Weights of a small GPT-style language model, trained from scratch on English Wikipedia.
Size: 15 layers, width 384.
Training: a variant of SOAP for these matrices, 1301M tokens, 4963 steps.
Each number is 128 + 24 x the weight over its row's rms, rounded and kept within 0 to 255. Layers, rows and columns count from 0. Numbers have three digits each. The size before them is the row's rms in percent of the matrix's.

# gate: layer 4 MLP gate, 1152x384, rms 0.0974, rows 472-517, columns 288-383
# up: layer 4 MLP up, 1152x384, rms 0.103, rows 472-517, columns 288-383
# down: layer 4 MLP down (transposed), 1152x384, rms 0.0933, rows 472-517, columns 288-383
gate472 095:126150130139151131136141103122139152135116078122125160151120138142143084141095137100070151107101132162112141146118123188122136148164122153090119109112134119108156110069137123106131134130148108127115126124089133132106155101154168128149141123106120110152126126169119122142129116126098138115
up472 103:164069144155151134111105095123155135118130112138104138112119072123119110130120153135106107114143146146139175103131147148139144151115131116143142132129139157110117097155149135127136093140158150084110104154119144135111123122082117189131149158140163124109141128160147105167136117101141092141
down472 101:105154154091148102195122155104137143145091147164124141130093129099103100164176135128144112116144137086178185157178063110162100137106167125131123123131138160116148082158123137110140125136098119139080126128109152135108137142126119135138094107154149140080111134128133127108158121136128150102
gate473 107:141128109176108123154135098130149112095175121111157096154108112095151115069147136118186143099098132136138115148133131148102138152174093111126158136142158112150130174146093082119136147136140098099134153113106144117115107157114158097093114145086151082131148135116167137112151095159126059104
up473 104:149081164101097108073135115182125146155124126123110174101168136143092112160160129141156140148108143155097147138103136106091109162107119131132137098149131150137128131075164089129156138142127127155106132137102097145193122122155107111167113101118122134164138085135143151119071102091109139150
down473 098:095142081120119130100118135116130152118113120070146119148160123144069152135112123133090166129105166141081130154112155168137122107113113137138127166128163139142137147137192122109117099120136119139125127107136109107099120096142133138110149129145146097134158108164146124126109160075171175142
gate474 098:115159120124097132111136125132136131132153085137111123151127104109162125148157134088137143157142064085155154164158097177104131168120106124095134153152104068196143157110110153099099105124124137143136138146107129157116128178114130123165151130146129128185054126148096112116123170215166101144
up474 099:142128092143101121145159167104109122128145104106136108112112162105125083148143118167155106108089106176135144093111163094135115156160103112128109136138119095086117107118101173119172134106158104141115106104117130086128124149134153097153102147158090125081121130147102096139180132099125148155
down474 101:171112106120094124123131122123154140143097162110122158118127142145138142214133142139113145119125130108104147101093090125112145145115091145167151176105093134156194141108177127133155122143135167097111143134122119131168131120125119122186092092106096149174127103099107096104131135144118121144
gate475 094:123124147151119095118144107082157141128139117090125140123091086144108130121143134103142123117071158098127159137104118156131131116111093124111145122123116073117120180090131157135134098122145103113118162127192137085146125157120092128147121138114116091104102108145146113095105117122099133126
up475 098:147129107167102157062130128139119110113124141132146125090142132119118113134094146125109125110164185175106115159136100156149085145139146144142132137167146109109113133121111137124138140130138109113158142144153122109125127148085165088166129093098167094150139126124165106096141124127175111133
down475 101:140113123133113131129145144110085113110111131121127108147146159154118117154150103118113114152124128140145147111146113090105140140102161085108152118146073108120158129112088098155164168115086118128140073150106109148134158201128114102113116144117140127068115109122105132121143081155102150120
gate476 096:122128132112154114107132129100126162101138158098100091126133146123142170122117119109117135118133131104112174176149119103128177117140111138123066123151123114139151071106147164140085135082095141124141130124165097129103130089163152130105103151135143127109154132134114115144139124135114142113
up476 098:108130121139100150163112135109119138120105152137117136107141124150176148090145106118142139108138146107145104127130108108159174118100121166121064160116156113163126155128120168102042118166124147153133098148160123137128127146128152113113122095104115138138150135176142148128125109109134150145
down476 097:089124106130053154173128133141113132137107095123115098116104108151141123108167100137121106149068104117117107138160142138109154125082171088153145207116115119106095121171120128154102126141123105130154144101135160151108105107151101124095111115125119121128140132127144135094117153154143127116
gate477 106:115158145118127117128151137104108148118109115107106133083170152126159126126159074165125111134137113113118124156140134101134110155138119130098146147102160142179173118071125130164180099097128145134066145111102169165128169128158175145117178139155076132124136095154140117109149141126082138142
up477 100:113123119116170165109140105105075132119112136141139151145096118121146125114136129156167151128125106163143144114085126127145127112118154124095111088113131153113105094090106132168132121097175099152082104090094127150094151136171123162097102132107119125090121142095123170096123132118119098143
down477 099:126141135167173065103133180162169149102131151124126125099105094132143127124157086117153136117124137120145123143084128112108087127063149103142173123158141119163169103128106069106131114118136132104116146128163124117134090134120131151120102143125163071100147133113118077134129126157154121131
gate478 098:116174153142130132181108123115148136142117148123107126161113161155127121115130139124109159113114157122110160097127163115117152106128149150120119143190173133131122088135098122153140107156108162133091144105133113120120154095096144117095114102180148148127158096146122128168119171147123101126
up478 098:133135085148093161157122113115103095124104159077127131130115131134156128108171166138109114140105141122117084148149130118130149149118129135072080081117088082118116128110115140152147155083123168146169143133158155164131089112118118110123119098107085140143113107132140101138143131130107101084
down478 099:142132121164130147111159157103131176094112141121150083088121117085107144156136093166140186113134118095125107104103141166148156108096133075091123086139149140139141134147102111126123153154138157124127122116088114188162115096108171153127101086143172130101143124129136153165098112183097121103
gate479 100:100084129147112099113161101173081117139110135097130136125121126105057096191128124148157123156144128139136144106145100124108114129138169101167109074101132108108126143095172129099103160160115128132150139134114124105168103173161143112128116143080119144170155127126164099136119120140090156190
up479 102:145130151131113127173056117101098142159086135101141114120132130112179188079137150123125134123150106124116141155098153172141139107132112118117119143135147137157113153105167148113090158122129144116128158096173113133117141140127151125143184157105108142124129140102136122134122143122134132125
down479 100:154159090109123116094117158148161134140158122139114117137114126143128142142090134118088136150113165114176154124142128132124117122082101105126147138095122120119152098090142159150117128127082076172087109122140107083119131117092102100173093130103126131122148122119081122143113170167117127107
gate480 092:147132121139116115121128142127106141149148118151154146076178086107133149073129128101114136151139185099141181126113137176137129119104090095160116107132125160101128092133128102120120147139138133101119156140174114102141118156126146189144146090115152120100106146125130115091160092152185130163
up480 096:109110162119143141152146137145138148190112158129129137160097108152149071107135150132127114128133095124146122153083099153150134119141121151172097200100121136147181070100080134150106144103143160168142109124121151135119148122099151156081129105155152172132138138091149150131130139115115156124
down480 105:173131163100136121122097144097119113112121130154104126153110168172144151151126106153139123133097134124130087120163118112152145107088186134107076168109100098140137154104089093175082107143141165135186101124063136169148143097073131160138120124130126157083176109092106126100109063117146120097
gate481 126:102100109094103135128120121140131159109108141127148153138113153104124125121132146130145123114138141136140144146209152118138138131125140091126179124148145185081165098140097106178144123127141124143104118112134102108121139101126177109120119081117115155122160121132152138137129120079121151105
up481 115:161134175112141101130118124166122164127126086116133140156133110111124110131107101103146161096141092122116174133095089128075139088143081110141107116115157115183108129151121105070143171100149179107150129144122145135134115116108134103118119156128085145139122148133144118151109169141108086114
down481 101:136193154102134097121151144146138145183134131111076137135108148130092107129106164138101113150112183138157066151140136136166127148126144128135102135124120200134107113136126181163132124132100124100126135121151158133122186081092100140171115151130117130156151138119157130150156185111140158131
gate482 100:137115133155132157105137104120115170151151141120106114140128120120157138164096120091106124128135135136110131122110122165123154134115101128159083137105121121097084143117134127133092130135115100151135132133134124163110121111145102146118156164107082122147142097142151143166125143160163138090
up482 095:152124129150136140124167154169076142178108131145135142124098141129125120120105100118162161156097124119121096135130148110116136170099134140150113119144126115066136112125120101171120141099143176123148115119081156102129140071115103087138095143140124115092122134141128103145136138149125114115
down482 100:110136157109144119147163123180134104113139135100138133144130150128146129133132099127112108159107120165145133169138170076111140106110147172130130104161106146151126136116069109123142150159165111106116107160137132145148102121107154112124135088138144098164106150116124143094133152138144114122
gate483 099:151145102101159130151122095142113132132085105172159120126138132116142133144157130142162134137111127077155075084144178123140150172118068113139123084159109143102116127138107170148114113128117140070132108140137143140162090143180104109165133127121114101131156143147117129098121071185073162129
up483 100:157129142168164109165125105100133107110140134157128132138140099111148111081141090136169161118142124152154140105133189153092147142136149175142090132135105118120139091098131127143127066095066145146143132095133138105136105142128077115105108095173140176126084117138121139096131135103117139105
down483 089:085116127085114131122123134117128135149114125146058076131115090129131139131102134171092098124136131124112129104141129087111104115145145104130133155098111132122128180132128103183133155126155095119138120121149094137116132109132176114111131156141111073095133127125181130121110126141123138049
gate484 099:165093129107153149161136124171159110105132080113145183133142130115083104117127160126106097140135144174129114167140136147120115133104129146117138095066141111130121100078136122123137094123107110121137100139106143101118092127138157123135121080103130097135156119141111147117118143138069107098
up484 098:082159100133126184129169130130103151128126164139118115127140142122149129110066078164151146178169149098155127082176150171129132157139104118131101130123171098175125136124109147091123101112125163130110102153117165145135156118108131138124053154214146154117152125126145109118094110174138126146
down484 102:139116080102120151117099115095107132134127129146114169104157117093103152115100100069105100088148163108117145123148115100146121143133139119127114147129168128124099085135147092135119115140137104154124129122128123131114171083119160111143137102123088119102118118116163138140110131156068156129
gate485 092:079118122095133126091072165111120143134171128187136159162124141156155137109170132122178109118142112149153134171106127126170142136103139147106129120145155115144118132130137141106128099137162149094084186137142094190133182107154095162116113086101147083122114114089099143147159168113087097100
up485 096:058097141157136088135132171139116108150126112092158080122110115134132057121123117119121128106146129129111142136145151128158092110118127106115119151107158149167119102108110126171120135138187132150109108178147166130130092165139142141095140087111129132150100110177115113119099101119068131198
down485 111:172153119118111093112111161137155103128141124156155115094160141090101126110162154141141150150129131147113154134088114129127127087091141122140152165129108140112122120150136157112120090138122126105160146159129116165135159115133097129114093071132130120109108103125160115168082095140083127127
gate486 122:124139120145135124127110130126112143162150139140137133118133136179137149116164152121141161156118117135176127141175098176139108112099125130160089119139110160134119125133125125126135114125126151110156121110121069113114171113097109110151127137152106132141108082092169118113155155111158147125
up486 117:099159166109140150135167135131144104166173151109148116108096121168114090125141130111098115118130116152150160106118087148108099100114122167152077094101100150120096144178147130115112168119132129096186144166147161142109125151106092099119142178154107161167109094108137124119147120091141123141
down486 104:144133128164118117109148106151103151116139104129124124093132088121130112119145171111122118117126109130135078171108091150132124103076143121155132148149172064112113126136144095098128132094121110156149166142140148152114130155138147131085085172151112121093144151098127125136165124130122106106
gate487 098:132117153134117186093108122110127108076128084118113139136142187153161100142095135117109146139135143100153172145103107132131101177111116167151150115139096113119105161142174136089135087139122143155112118119134108162100132118146082137120099107139125148077145096145122147113094150147135118128
up487 096:143172164129098169115148116121115153111135163115121095117108107105145112147149117087135125100093131100146163159136135098059158118115126152143094101148178116130065130114185124131180137128110159143113140070159152165163107165118192164106144148122102136111120134134122155115111124131160131103
down487 100:147123133126115115101159121133157123137131133128159125141145148117110079129142159107143143111144159085119135123138132120142169130137118146158127165103137152155128170121081131108169127109130121116134118124116146159119110161131119149099136136144099101134109177130145119144131155083157108098
gate488 093:109106128084112154162152086151114112174077094152188118133093140144141146121092059136076120142133110115146124109131127125092097125144133111100141118124125163150140096143159125126144119170162113118115105153123129107110128144099123164107109124130161105163141174128124167173149136087116114152
up488 093:104112141135163164099108130150137155130138130132094192179106135129105131125096143125149138094099131138145152155119114153107175127111154131138153078115129126172108127100117125123120107129137065092142149133125141136135115147102132147117112094132138138133115128135124132141123162167107124163
down488 107:115115101136106137127122138137102095132124140157152111124161123153115104117114116144104145101169109155141164188113142142083159137092113130122146119108096148127147167105159127136147144138154149073112211140135123121115145146102166132130146109140161125140183123105142128146138154142086127104
gate489 094:089148107145153100122132121133159168104095131117122117111102120127157139199146112113139119163115159192083142128110155124153109133097126089133114159139115158157135137162132128091137136159113156086117161139115153156123174158145157146122119119166141150120101156124103153148110137143097130189
up489 103:114154201060109098073154126150130108119144139105158141115166143098129142133122118121118157122131128126130118142095138132122115149142132117118175139139107147147165188116080115088150148144122130134072079098129151139093091152108101085101150125106129133125130117101139138143157118082154108170
down489 094:154198103121128160095106125117136135150114144103152150112100132147155096120139118135154124121136157120125112131183157153115140160103114157113127129105103149150136135110113149089181137134138091154118131112135166145183086116166135126114078136127120155134141131147143150124135133167139137109
gate490 094:107109100148087126133182093118102184093123096122101128167104166161127142117133124146166090115101140130092140124123176141102122139133140120124113120089114143128093133126132098113111123125113139130155158148128098093157136172093142112113081112116154172095167151078106106114106177172135155101
up490 093:095146140205118140116115124123101132146123077149119122152162130124119152109138134147112137105101163153098156127107139172129166127074143105129088120139121137110093130123160106120122116121140155055123106154138094115115081116156119122103168133109118123127145175135129121162127118115119103116
down490 096:136113136103107177171164117103120108101106201103129113136135136117134135119183170135187111107106138131137074129167157121133116137159128104093158150114156141119153121112119130132191129124107110157170092175144158105171101149141156143161103132107126114134118078150169084129165105154102102116
gate491 097:169142119150110131178134143136135109133131155112111108168130144124130116174098131152129121118143118135158103150155121087145145151119118122128125128144171097162161104112109074111099145146108138133106155074130129135142130106116168138148128112098159154130156097153152143135119130120158137172
up491 097:129127160132168140129117125139117157198080125166168162169139104107128156109090119128147130142102098072133093111122103154135163124113169181097146100125120142132090106149120137145121130083092120120128133129107102137129086191112071145119125139119106149141165177185154115135091121140174103106
down491 101:150100104125132097113145096131109138107077156114151112128141137108123127137122066101182101147146147086143128142154138099145156128132124109118121136141112170126106146139132164135146123095129079093125161116119111127107088150104100143135132164118102113164100086162147140154139156202139145155
gate492 097:131126105125109126153139153167112153127119140103130166095133072140168132138120135152153137108138116127130113143108127096074115106166136104154175180122129103110100111125105125136115126126145120129114148093110171121119125120167119107164121124136118129133136113135159087169116147109132141139
up492 097:102109158152125138116117130178157084096180091152137164138124170102095124095129143074122115149154109128121116103165119100137159131125181135117134112143145112139118146125125128131146149123157118085109150198119106105141119135129154099118195110142144140127114148120088137110131105141078126124
down492 096:070090098098071123133147137153141149141116134102095114127118127127130141143083152142146166132136172122126141159113183185131119131174135091138135139109105116136152125145110141135127072170098087112070121081153140118158135120116109153095119097091134115210146117126168113122085178093156157141
gate493 101:119097092138109143149103146142131149112123114132119139134180078096075104122114134160140094123121104136150121127129102130149143113126143123182087172114132119104147099104123130151152148128108170160105110140136139126106151112131157110128099137094137121142155132143149099123114160150164149091
up493 102:153179128114111114124096172139127107139088143097098113087134178133118165125125105126152122124125167141148104098109082132159190118186102139129103143154163087136109118058137123120155153106147169080091121131111093110098139102117123154106142167161138114040130138107132140121133126194143115147
down493 098:124179131142152167127152092117097179144117148160129090141139134120155143124151125115150092100122133128097098134151153097060099145144126128121107149103098117111141129143077118173172151094130138155144158104135147072109102123090109148076161104129148109154127126096086065119137111109148166145
gate494 099:111146118141119123130120164100147082122149134111157107113147108151109102118108119142087126118188099090132123151095108164090100119154109153071130114123136114092130123133133165120139123156126106079148186167116126124120077124214155148180111148127131175138124149156096135143113121148132152129
up494 100:101159117182127103157111140152124141056153131188139166138129178122180118112114134101117173155122176090126105110165071134095162118110141126124145111144138104126117131083124130128155146107140100146149144126132132138119144111123123155095151127144155150142132108147161110108144147113087164097
down494 096:143152145116087166204125132125149106075138109118101132100154111128093089122113150122106106151170135137109133114103114147115118097178145137105178130089133156120131130130159124097135135143121099139086076134116109105153102135154132123143125149123127128139090089099099148146139157161110125130
gate495 100:104119123086149109113171138126120207143117110103118144113103109093129090120157104169135155172148185131151171106109137136149112141151123134125135139128104117137179140100123148082147133109085121138173126109094160145123146193135108104120106095131132115097155160139107104231102101071137155116
up495 097:135164120120121107102148098103139180115109103076143131150117142121147054156098131152142156108120124127106122091151152138113124131118120118154117157140150093129151162111113126157148116111111162134097155120160149071121160110137153143122103152135105132092182149113126149178171145064140163114
down495 097:103127113148115126092114156142121095109161091136161106146154153116118166102141141133094104177090076113142131105159079146174138134136133122109089110144108121100112092145136121104133130180117143126134152158164137151118117162151137111121166137139123113181156123126129124103120158127101102123
gate496 101:111074099099160143129096124142124092138143117173107137140141137131090109132134113114109111138104147161134121136147114081106150168084122112114114115104100112141100143156112146120131099116136107134119107156124117127080088149141149124134158080101112103126134147149147141113138149153142149198
up496 099:147131134126115117149141124149114172097154095098155115123123117146138149126140127129149120133128123165112174107153160140108137125134116146104140144140152144132125133116113120140122144132141089132114109114146089143151156138102166131157112113058141081103125117122143105164155156120111126107
down496 101:101119101125132107119137143129126140108134132152190140131141153173145152154100136086115134177091097135100104088125130132117123143101154133102151149115153123155149145117123139101125169158128148150131089089152138107139119148163098115123142136103088157106126129137125167184102147132172103110
gate497 092:131137107156156127107121117121121079146126139119158159115106132118133121136123099103135128170100120145060169146110118125133144135104136134160153080165120152133131139171132151119137107140120133185127120086151127161140142087138154140115146112121146152134140167129124096079173140138102128140
up497 089:108094148118135144131124122131183137136069118122137127149119109097106161131104142127114124102118082103113107144119145140094137143114136127120081109171133151107130132146139105151114169095137109114129129137103121088100122118153133117107134123133110105113153122139115158147127139131142139118
down497 099:127132134145090105119126107087131114139117153123141139127079141115120131064070122099140099067138135099110183147106137111126143131125071128158104100133127135148141131148138108147144115118125157124135130120126143044098141096161165155145136136152169129177132124121176149134132134137117170151
gate498 094:127110118156135163139157153141177142160176083131116115106120160110134125160087149107119117089138158122117096145113115087108101173122100105119105129129107112158119122136142134139118120133100125128150107137109126136143114095132116139104150151144081171135154138131129181154123109124133139125
up498 093:149163127133155169142123112125106102111148173119117104081143057103116123079130134136131163147110107143180123137141139125139153099110093109080110128110112149097095145123122141103135114101072121109159134131144180149124161134111097155142134106146151107148109115157105101072100143127128134130
down498 091:115113143183138147121110112142129124137144134145142126095135119114129113122144141127100080100176154156095082131093137114165139130139143139126140115114146148126121160141141121140156142158098131117078136130158112093165107077133116145137123109109169169140169126063125143101130152097152163124
gate499 100:121097129142110133156122136075131164140116174125140107144128128155144125164130105151103110155112123104103105158110110115149096136117130117156100114084135116149116133162145157138125102132108161146114144083131129153180156115135116094132136094120135137080093143152108123123118171074137131138
up499 097:116153091104111129150080080078114160089138141114166121104155120109118165139155149144140090153132120110120119092173125151133112125072147106177129100091138106129108142115181189143153136141141165134100179135096135138121103185125137106120131137120093122159119126125085133115115128128089122126
down499 104:127105108107081086146086099142155118171117140103143152144122139091103136121155103155085082152135112168125125116106156128084136129121137111109086123140119091072166148134163141141140124077107102133135162121087142171160130095137107078134123128138107111144129118141116167151085125121110133123
gate500 097:137144106149141162122141173124113145105121124113168083138130164174105099152110088120127173101160143126125146100078095155115110082103158119109107092170145088110164165132140119153128133165150140114132136132131152149129127123132132159113097116095141142119093144156195107121129130125141112148
up500 095:144152146123097117151147115148127148087172111135127166110108079096175105115107107166158161153116071158168138143151129081150130152116099141090150136143135143166145160131146138146122119131103146160133155144124140092117147078152095138083152150140152112122148161136128097139158152139112123114
down500 100:125126131083168103132101111153131141144114104147166131131095171157098091140155126145133127111142141115122143092112099177185102089090130144125093077119163166111136116151168147123108146145140091097131113113121117169139154167160167108119155105128086166094151145094105115103132169118194144107
gate501 101:136155098121153118120081146133128170144102145153142139129141153063104129103144161095121141112098174122095154150136122141100136118115152136106129143122134150078103114142136084130112115141135163104134137151127114103175099120131118115128162102148163153105177135140160144147120150118148161140
up501 096:126130138120122132100118137124136089108081115143129151104172125118165136064120118089132152088141117122138117128111142129104129116108139118125169132139076123179119107130119130092125173105108147138140133144127160138142131102143118128103164087125151179134129131143115141140154158149166131153
down501 101:140052137119164149133138122137145148151145178120088149126164108150116063172148094126138128119157093147157112121140138094193125090101102123135134122164143141131114161133074174144126112160151105118139157124101119128143165131164190119132109109145125115106104116161129119148096128155135146140
gate502 096:121095167097139101149077120138163169141135127144083131149110133122108123071120136144121160111144116156143147150122158125143144153155123151150135143105116142108119098135126111099150133151077101074149125126128137117090142130122121145115114092130121119086132123193152151094156099131169111120
up502 095:095114108162130165103098153103119151125096109131089143151124084136067081156159145114136127121106162112103121132105120125085085141136140138151111134136096135113119104111108134141126104132105175132159136135126120121083104127152124156135149149132128147113111141117077164087105143057158142105
down502 103:150137104112174145149114120121138122145113127130133138178113141148133140121115105153127145159136093113110085138099131103090100153081117086129128112146088125122187151145106132124080136117119125120169169129138133112120120143097127143128115095090114166139129100127169123132126171097133108088
gate503 102:144125172092112128142154142145163112140121121104149090147153076165139159094171153116187094141178153122130152134090137171110100106131126131108147184133098098152134150087122104131131097157129130104110128112120131100113124150098144160187137116139161119151104092131134154145160151149097152116
up503 096:120121121153151119042118122124118102119146098112114097109119100148137120109145134118169107133113149109153116126157124181128148153112112108106123147099128153118102138137112142135124144124122118109161162152126135129117098109117122126143136132133118089092161159158140126131156104100180123106
down503 092:126156124123154124169113093169147128161098132115121123135127181150163161161129163162112126126140174155130104135120162141148107177135145157119127131095111114134101077118128092138102162131153159115140124128128102124107187169184179124119147121106172127104097131108144192135082126119129155119
gate504 101:090106190103102108143135151124127146122090137101143149138169127100146106135167123097145161105107165116116072156171149111119117107159077121098150110093108131103136104144082145086078150131141152114129147117082108144111127177127127110190155150157112168115171098134143144143150157138129168143
up504 098:091127081091146101115131122124147100106115147127153140100109164131105136125119130108134124118124140143125157162128117083181149106136155113116115101113185141113146118120127162137116100121114115114088145172172108118160160108076159157135100153124132119086139123105140124109154144119112140184
down504 103:065170123121136109102116113172128130100158127091115117107143130147128142146167101145135132137129117123144135129143108177141096126161129123114148088141109105111145115136123100139119132085074124116093093097149110113130151141129151092125118138118084146142116099145170133143145115126158096104
gate505 102:116111161155137137142144088140136140178088107137126116097079081094183121153103125090173138089163102122139180115123117101098135101140094123148117133131136194150102136148093110150152120107147153118055153102156101141131135134131143089165142085107136115116105116139153110136127119092098162112
up505 104:124172118119100115099132112130113150105157115126133112119140193134131104135164201135097177140148076173152139115162132087165096106149119120107134056100109134125078127096125148136097132151131093126137101142130137139121104133102156090136134129074126156152130124181142111132145126102125160142
down505 109:132135126151124087073137101102140131159155125095153112143158104124174184143131138140093129165101099159167113122138125119116139101144118160135133145116095141176130103144131104138116154091121125096121159140140132130138136157132167095138160122148141154132196131142144081138113133129146147111
gate506 098:140148116126142111116167130144127152158167151094163113084156127141114117129129121113128156158141144155092133161135159137151122139102126154166117110139126136073099136170088133124138177083124091106107116118106142143148088134106149144172130142147167097119083131111178109128136137123144125160
up506 095:139092099111109126147127118125142142123118113111125127128104178134160141159098130123086176108111119127100156155126135095112126104121072139122148174101150124133139076148145131144109113109140146114136108160121113094130120077067103126074127132169102132121124104129096179126132125086157137104
down506 104:127145168090169114137125130098122120137173141104112192105093137158093147124112122133140116135109146147127163106146125158108127127117079100139122130125141129133127150166177161136126151138160083150132156111115153125083140074186151145186137099122163102126124141119135127149161135135114122123
gate507 100:112141143116126098136117196140169149119094142118151135122124121145159141119158113104123123124113134165127068119100087112144118149126099135167105128150111135122112139061124108100137132153091141135137135126143131159076173099121126118148155124088133154110126159092095156135146120173106099127
up507 100:129106134138128122152090127131147129147124099113133127081075121110128153118121131126139151149139126121114111117121140090141104108108132096121062118187094090119116129120111102147143159132112103133087108124137127082128137120140153131154119123148151155126112137077121107105141138154120084131
down507 100:106146135136126114123106146095110122140156092140161135124116197102107153148121154091146135135115112112145102074119134121067133107121133084130135129138082109112137114081151106132135141135105100125106163134135124131109133103154150116148172099137107119095134105099132147149110183189137112176
gate508 103:124120130119114155182164106108195181119143132104095065130104181171101143140134115098104123154125101130166096111118114110110096120157092129115148122140165144140098135112080138172105122141117143154125173130127148144152153096128128117127117139090124141126119069133128129129132151154106125096
up508 095:129119134144159133103151180139121140139048093126095092160162148140130125166089131146120137124128116137115098131122138144099120126118080128147165126124103164137106120135134084131113144104110088104140111080116140154132090135148136085132126091126150101143101140122138110124153141088074142113
down508 102:171098138151140153162152151119132119168121123103131127170128095144119107145151147101169179154104092145152140111118109119110131166116129134116133109154119154141122133087152159110096111104102142112139164111104148115116129114173125126148124160102122177130123151138131120115122166146095122128
gate509 096:131129110143100087124156107150139130164136099113123164069120163088162135110146134101080130114116121130098123097091183142131177092173152123116165157107152120136111138127120148130125116169159103094109125110161173114131177107115133108138105136132119130131127128083161117116108128151154095177
up509 092:130139108118130115172126117134152147132153134124147120093112141083134152158150135100136115119178164116130121113150144142154083083132158099097146115120174133088129144098152157114147098127174119112120117161137151168128152103119150123147099116125128155121131154103161160155181118100122120148
down509 091:144142140160181108135143141106103092133179106140137093120135148165101131158130162093145133138152077106148088097113096151109115115122133100145118138117135150070163122148127152169144130155138167117117163104125102109150072140182122119142135152105118111176114138150159104137110145127099153119
gate510 087:137097143142173119130131115113134125182131089146056151140104156095112164085074079133114092123126145148123153127120141120124109134085112137149134097148049153116116141142158159141139152141152130121104141132128115149131143149094128144103128128140142162108127110143106117106130138091120124131
up510 096:119142099152098128056095138125152065137172110148103113089119137133162157112153058107110169147089112181131132114088107129120126146115094137139140130135149163141059117138135113119101150108153100140121139156077158170124147097099123112146163133139130151123126117162101169139108112141131108147
down510 094:124115158083150158128152148150133158121152145134108111144141104173158141116138129111152104133156142149159109112135111138160108127138074126061097147119123121108108109119125085160102084109104107134144176102185122092129135123155133119116095115164123157119163090147136145174136149116131162121
gate511 109:134129117146161121131127089170121149162184101151142159127103158123154148131133142141158089099124173134145095136134127172137111132157112100177149171147176101096122159092099101171126093144155119146118102136140142145129143175130123100078146119166104156144129144113168117146103103142159145155
up511 108:148121124076115121129151133108140101169104135130155143146130176110157098078118107154135110104103130136144128135186160099131096119164153117137131147116123167180125171105075062161168171115148154123104138141146137149127145160143112121121100142111060143154146162130139117126130133110150095126
down511 099:112140111145119156162142064148144124105157158171178147129143134128122154087159140102153070093111143119105108135112096133124100116136129112139134132146151173141151132114141118168139133120202104137103122126157100126124152148091135143101146133137123160119140125088139115126103096062134129058
gate512 102:120148107134132117113097103152166111084121142126092146125098157106137102098108131139116154157147165068132127116120122163147142162131152119130110111096158158085131109137055112134157172180120099124144130127130131141131166169105105107080145132110143112117118147059184137180113113140151118147
up512 099:148092143133128147078087098177137164084150139114152135112118129132085135144123114108103110098154134089145149105174117132144164148125128121181063113115136150130105121099079119151125156111136141130122147145128103035125127156117176107100124099125149104096139124132103151095108105120145143117
down512 096:103154093101103102071148173111128137126086124100073147159137095129185129138106141140142143108116114158070112120130097135111133120135133127138154118143118129143161147132128133094112149121124132109123108131116139171053154107161123130154111127127146163140128178117176126091129137103146125129
gate513 096:103092112124101144098139119086108146136159120117128144106114102125141119128126155136096143152111120178129137155117104177122111128133123124160097100138125136141127129141098122123115149118129136144129189106127111188134169131098094154121104118107152139134115078128155132138134140127122157113
up513 091:133082145086169145116106132111155119141103128105119160119090121149182159138119158098149133111137159147117092122102134120093132129106167128135121143158170169128149113111079114118120144159142121161123180113173128124185118152104070112167132111141181105108116095130103159120166118134102117162
down513 098:108116139112145126104153136111102163167129140124099144141108173104122150156095133146146127090143128121166142137118164121144137143081122126079140122124151088115146104097115173098155144134094111140172158122157097131166132114112149137090140124111117108122139085177139093092123115132132132115
gate514 090:168147142180158124077166095151145133145139094140113134118143138113137105107127138079100112141166164128145138102161137125116108141128118121100130132108135125138223123142102104075131162103127162134122139126152131088140130151197091137128102124116085192130150114111122096125119151136139140116
up514 087:139163101091126171096114130116103143156118146134136152121126098126094104142107146134101132158133142095100145112101172134153173199120103122128140147097123152130128154131137148108152146118177114102084135121074092146112129182173130107143150113116114173105143135153138117189146122134133107127
down514 099:125128146133136130126188116166122155109118106176140150091163134142116121083121122117137093110118154142130111153133117156142123132127119125106093105117164149115123106118129099100101138126090134115083094149145110091114142097157125100172151102144118127091171124116093127094121105139179146105
gate515 096:117171126138104143144111111145094122128136103161168145142167137159170139119101097097135141160117156152135161156076126143125142114136085154126139111132085129125112105128120177136126116105120150136111148114060106172113108117164134140108115159076133136057129108129161152166090095100124182132
up515 102:110086150107156140107156163131137126152108099167118155128143140161143128167106154148121139150149162162157154130127148158120129101126147135116101112165102148097111158185148157124148106171119136133130145170152081093128134117122139116128148153090120143156100155152116152138130060125116126125
down515 097:156129121128135138131159120144105121119133169129084135114157134155101178128075122106103146131119092141178139120141071125125139079123135149119101128078127093132121130114175143148128139149126169149129091085121133114148096180079123090114125097178111099171136134174117131114158142107145125094
gate516 109:120144120140165117127064114114110146152091096119118130084121133075116130130154095088140129140136163152118155085136160143107131155105130077133138126146114174129124138141142145090129139142150091112142130127159138090159118166123140144127139146095147126115102143108151138119150111170084138088
up516 114:160138140170141121152091094115097114150114131136140158148114139175107161153095081175122122107127136160148123137154146108129138106121131121140135104090114129130101135110119104128129179129113159135175139094132107114092122106124129141123114105141161120136131137102143119117159158121107095115
down516 106:162118149130135130101128123102086134140093115139119128126101146115088141111164140116134097095078176130126138126145157163080142165108130085116130152106143086112101133146136157061129157140140159136128115143110171093125098162125105132148108175117138132146104104144109092118135089147134107153
gate517 102:132136105128126139102108117193137136159139133097122159153125107127111118112144167144111170136114120117122124120147168157170114090121158113101143157145128145126113119100107153084163123108131138087093078124111073115119118131168109096143106117144095125099156177168163125150135149114117124162
up517 100:143109119103185164100116109119141093100148105111109116157112111148136152141080129135135153122101104160160151138133091161123142177144126127167108090152142117147119145151111166130107125158118109117138164179159107144106113160148129094137123174134105173162123097145073133132159081142124151152
down517 096:141136163185140081127148101145145111124108112137136150129147147135113097127124123169090153169153117150138094138077162098113135114126089122105150149082144112137116134159135118144143098101157113106128098123125151152168139090124186133132141087130096083105162131117091103152078126127156158146